Each number is 128 + 32 x the weight over its row's rms, rounded and kept within 0 to 255. Layers, rows and columns count from 0. Numbers have three digits each. The size before them is the row's rms in percent of the matrix's.

# layer 4 attention output, 256x256, rms 0.395, rows 199-255, columns 64-127
104:143143100132181110143100120060116141116164130104148103122115110150156129164168161118133079131102149099184124114089144090173144127134078107141094110136128144136087086119089134148120165181079170
099:174161135063149069122112175161060135085153204149157158130146169163106144152118175155096083145057143118137108149152121138154147109117110114122140143192142143125159140098086149124114130148160175
099:087090047109085129115162152067092106151098082156151110145148132151139108121160116148107139128140165147061182067126103120104087128112168125085096140126160119191124076098122139142112124121082176
094:152129119185095230101115157127121121164107089201162084098108134130136166081094128135202114214165106124154127115143129123091133143124172166143097099087132154095102084108105109114155119143195111
104:112105094088135150123143127142104182162091122110175093104114076137111155079145097066162131168130131122149125120167175080145074115155135128163147145099163069125060172166125065118152110138119205
100:143134126161116110172134140159138108169122128102101161115160096131202160152142142106082175162159120083131143160152118173114107122117117101116071118110106153096153097118105225124077133133129058
106:148132154169162086109101186094188133147171121119124096166106162176116114091138108148098109115136091120160179116062154120146126108129099119121174109171117133166142044109120140143143094085110163
102:138184135161147080181170134119105091158066097203163123188204146139116168175123104107174148110118080105092130120156167079159131132120119146116126090139171101196137128107140052100057088090085119
097:106105110087146147135108145131081128149082150079135129209110170138161181066120110171070153129099166136142120063106145093118192162128128124121170135147126101058105105105167145187141064068166149
095:162103134132155107100105154070135107130190104091161160107132152097180141097120152121109143111149094102131127144135079107097120087143143065173173090127153057118146107169100106121115099123148130
102:116128154157114129172103072133155139131132172168140112161104084159129166094131169121205116103145116141155117085101119125088149160081149124083090139065172088151129136164112148106134118112114089
100:105097102126083102159171142122116166090141116133103201129130087125138201113118157122166182066109139110081094079133060190126159112123145165075126182106107092187111121123050173149112216126172138
095:153126145065122130023163130085069077089113125200172143150119144136022095149119181108147136144176121157142119094098164143120059074049042133119089077122091165086116131091174139115166103139063113
106:168102127137174168158086098173161113139138117124144188121129068145105133116139118066042109136112107146079128120136151094139163147096096102130089115096065147109153114121129137116127124120130185
102:190131104189140173169127158063096106131146117067119119160139150161134199115131147178070109149184089101119167152146133134139073124154075106133119131135172135169151184150099059119156154151115079
098:121182130112057154135087149072152097052107147178061129122105134157123056113162143166119134108076107137179207135156143145136122114108135121098146112112118106099139092127106183133115118132130108
099:150118118104153132140082090157145130126100116152116134187135058122124141188114104138090140089088200162122145100155134070156149155083052110124120111083153183062116126216175102153170168145103183
101:167109151140030109160149115155079091139132142123096131197138098130064067175111098107164149043143108165103126110053072129105087157137079100099135148150154092094118060128125167095134105133144124
099:157115151082170187161124044139150138128110125170080054098122126127173147147167102097158121128152084132163115175165118117159130099155121108170100079102129088086068184065113095102156149163153165
102:063135146096113188073166152104119146161098134149107093139081194096128109149115052077149123132177139156093116080177138123144087132159136134122051147074126156120123157172173127095132065174120117
101:108143175155097133070150087098159151167181106149107169114107102189118145127083134146090171118147125111120085133122128102170142091099136124210157179124070140120109163098124122131076128175111114
101:103105155129110123151123130154092166165084177152144127123103142182144075124115119081144158076086130100087069115177057162032164128125079158142151182121207151160109130146103095129104137067151125
099:063127128176119114097149165130139148128119103090168177034113152143099166182116131159181077099044102144139091117162166121166112121134131130112134126142201139153155202183145132109173128130099107
102:138130164088163126069157088128113112139096141120212150110162167154200128177100135124149098082139092154100181143093149134141126132099126111167078130118156106106102162108146114087175111134137103
104:190149140163095089166155097121103128172174107122081176171151137155181142126181153151152182160146117106073148120141113126192189106127137060147134118123178097167155152164109099134217107102190160
097:198158115046136074088101107096114102077148092156134128124156064156108114148152178090156108093155133135143107136082123135129102233125143151106099064145073116139124116122111086187132114123165103
103:125154126116082175180146076080110114125072224134090127168099150125057212133079083122141124084134143126111191103123182102116106122108128142146122147181139145082150188109144085075148149143104222
099:138123125164083133159083127090112115171135192212163127114099069157166143135145153129092074141161110157082159130084157132138210156165138197136151114108107130160124101157121089144165107101105191
098:165091172151091079168125154149100105163161128096189130107035124109149124160117111134171100169091125160137104168176145136098100174115141104104151097117141145133065160139161133136091142136126158
105:180134160121070150116111125169140100130136131086153106105085121144103091122135090111111101172220153119087099118123177170090179118179166181120089102053080124143161086122100149146176140092138111
103:146106068124143093148126119174177096090189181136168120117152082114168069115196168139061107106114150108112077084124141174148101153134122149150175162128132076171142195060132149119129072121120133
095:108162094150114129173127110055088159126126042124132119103123106144190122121175104111094175112148153149123137129134168122120180135119115084135147138109138160135158136166108091182178168093155117
096:116178127150123168106139142122143160124114129191158149086126118176156113167086170137084137109104161128124097075127148149145169149102074198054122122135118182097129077131087129078141061097146126
090:169141115089148132126128075191076135124142173201130141175128154139167075086136140147098174173141125105092172115176123198190112150138160176104100120159169118130166152125100158195069142140138161
100:153117092110135108149107190185140153104089140191098094128156096128106099130099098102147086128139166122092099089077070168096147131129052170098181083107095173106091124124132139180133099157226182
110:102097118120129125135070128146143123148133119157081085135120107162143085159142112144174099107124125048144116144148153070098134150146081065145100109163104125164110187175121137171056166101152094
097:130144173202138158047182059180151113107113106167105138158078125182138143136177164131172144133115081101146108156125145115106059113166162134151099087130146121157166163116087188135113188142156109
103:134139077102132141066165123161153192123113159140156146133180122100229109160085070150167160175135134095109093144154127117095184084105141152046174135115129148179163122162099057092083138083155095
099:169080100131177116142138145078191173146158111113186132121127146175084111165137140167137116165144086157167084095103131116075125152115142196147111145145133171140077147121144180102092102141114161
098:117128159152090113103124157081131149147195107142091119108111143150101148091164125086127045148157122122065115160105123185091095095113119134179089134037153145056110113122187085101167186074171112
100:182168128129086150185207087090154142141149128174114123115092083125165156149131134140100120089142135150157110192131142185124104185150146155138202103111071097139119162137084113097159081092201175
102:163033136146188109128106122082169087123117162124112109105089119072165146163123154168119160132091140080185110121082129204097131146149181184100123115081107145112071153114120075113135161128148120
096:123122176170094114162184139183098098086108074142157135096110111051153188103119166106065102161190123129178147138099119134130117109160116110104112176074126116119157081137156121084201123157131079
094:085186112120148146210135089093130059056103151145115143191108129112123106091123121148116081102178077135111104115181098131145155119127094103139134182174112123143056133124082203107102129143096134
102:082136093095143144139176126106092158122141148089110124120105076168166091190073165121115131126141086125152074111153116086152091093119148108114115133137084157080137133160185122160118086138128150
100:149161098117094090103090127071219172130125147112096184138103170150206137137095128165150131102108121142098173117100114145067081140136133147086134163160126143108092143093196193122109137078133184
103:149129162185135144157159178201131129138109096130105055123120113147142093137134160100120115148123060070085118087173158184177176087157192132106175121080079162109213128130131096104118120131129117
102:137074155169118133149156110085062182073119114149168106164077134157146130130159113128134188126104117171146165121138070107141153127121136129145175132087145108123074069196175099123127121069119104
093:137121100112178140132147126090088106100133164146187129143094104130187106088118139162110141152090137133130089197079103023194135093126173132136137115139093104148070158136134077129091129085130130
106:184129082111097146155131122177193123168115133123129124144166080174075093097118127164184116073148098143121156104090145097154066175152135113156102095197171149116157163134114169173103085167102175
101:110106083131067071168158114111092146063188157175198118130177174130106149059101127154119114144127158096115122152108133111147150149163156063133117145139143130068124161190179130115039103162133157
098:154090136129119096155117126112142113124134174089143141129137139156085171144139131121119194097177112134153170113179137139111113109120151112043129131135108149112113184168103127165186141189161141
096:069139104112115161133119107132180166116120151098156148100139090129109104163102111109126171117114119010061128098113170140122108087181107149177157136067089170157150137106120068112123151192157178
102:070089166186091131084115104120115102099143130095076133183187086125067085091188117205154117155189100108132187110118125155081078130158119117096145161117150072153156101190202146146073124111153132
107:068109117139105108087139135170124098108126135129152125129169107117122158105184153102174202114087106132146161093129164118139138160127151129132141148104166084136150133083091128143084159104154094
099:200137124088162176137089143124112158062083137100101161154160132122113143146113160121061088137144173164074075086147069116099094103161156178134123209050151161098053125123079134094120136123141137
096:166149156120126103164149140098179126086132162118152106092078109114100161101113113136108093136234112151176114198161100134143099118160122085134118149101130131088111173080134205076140113110068160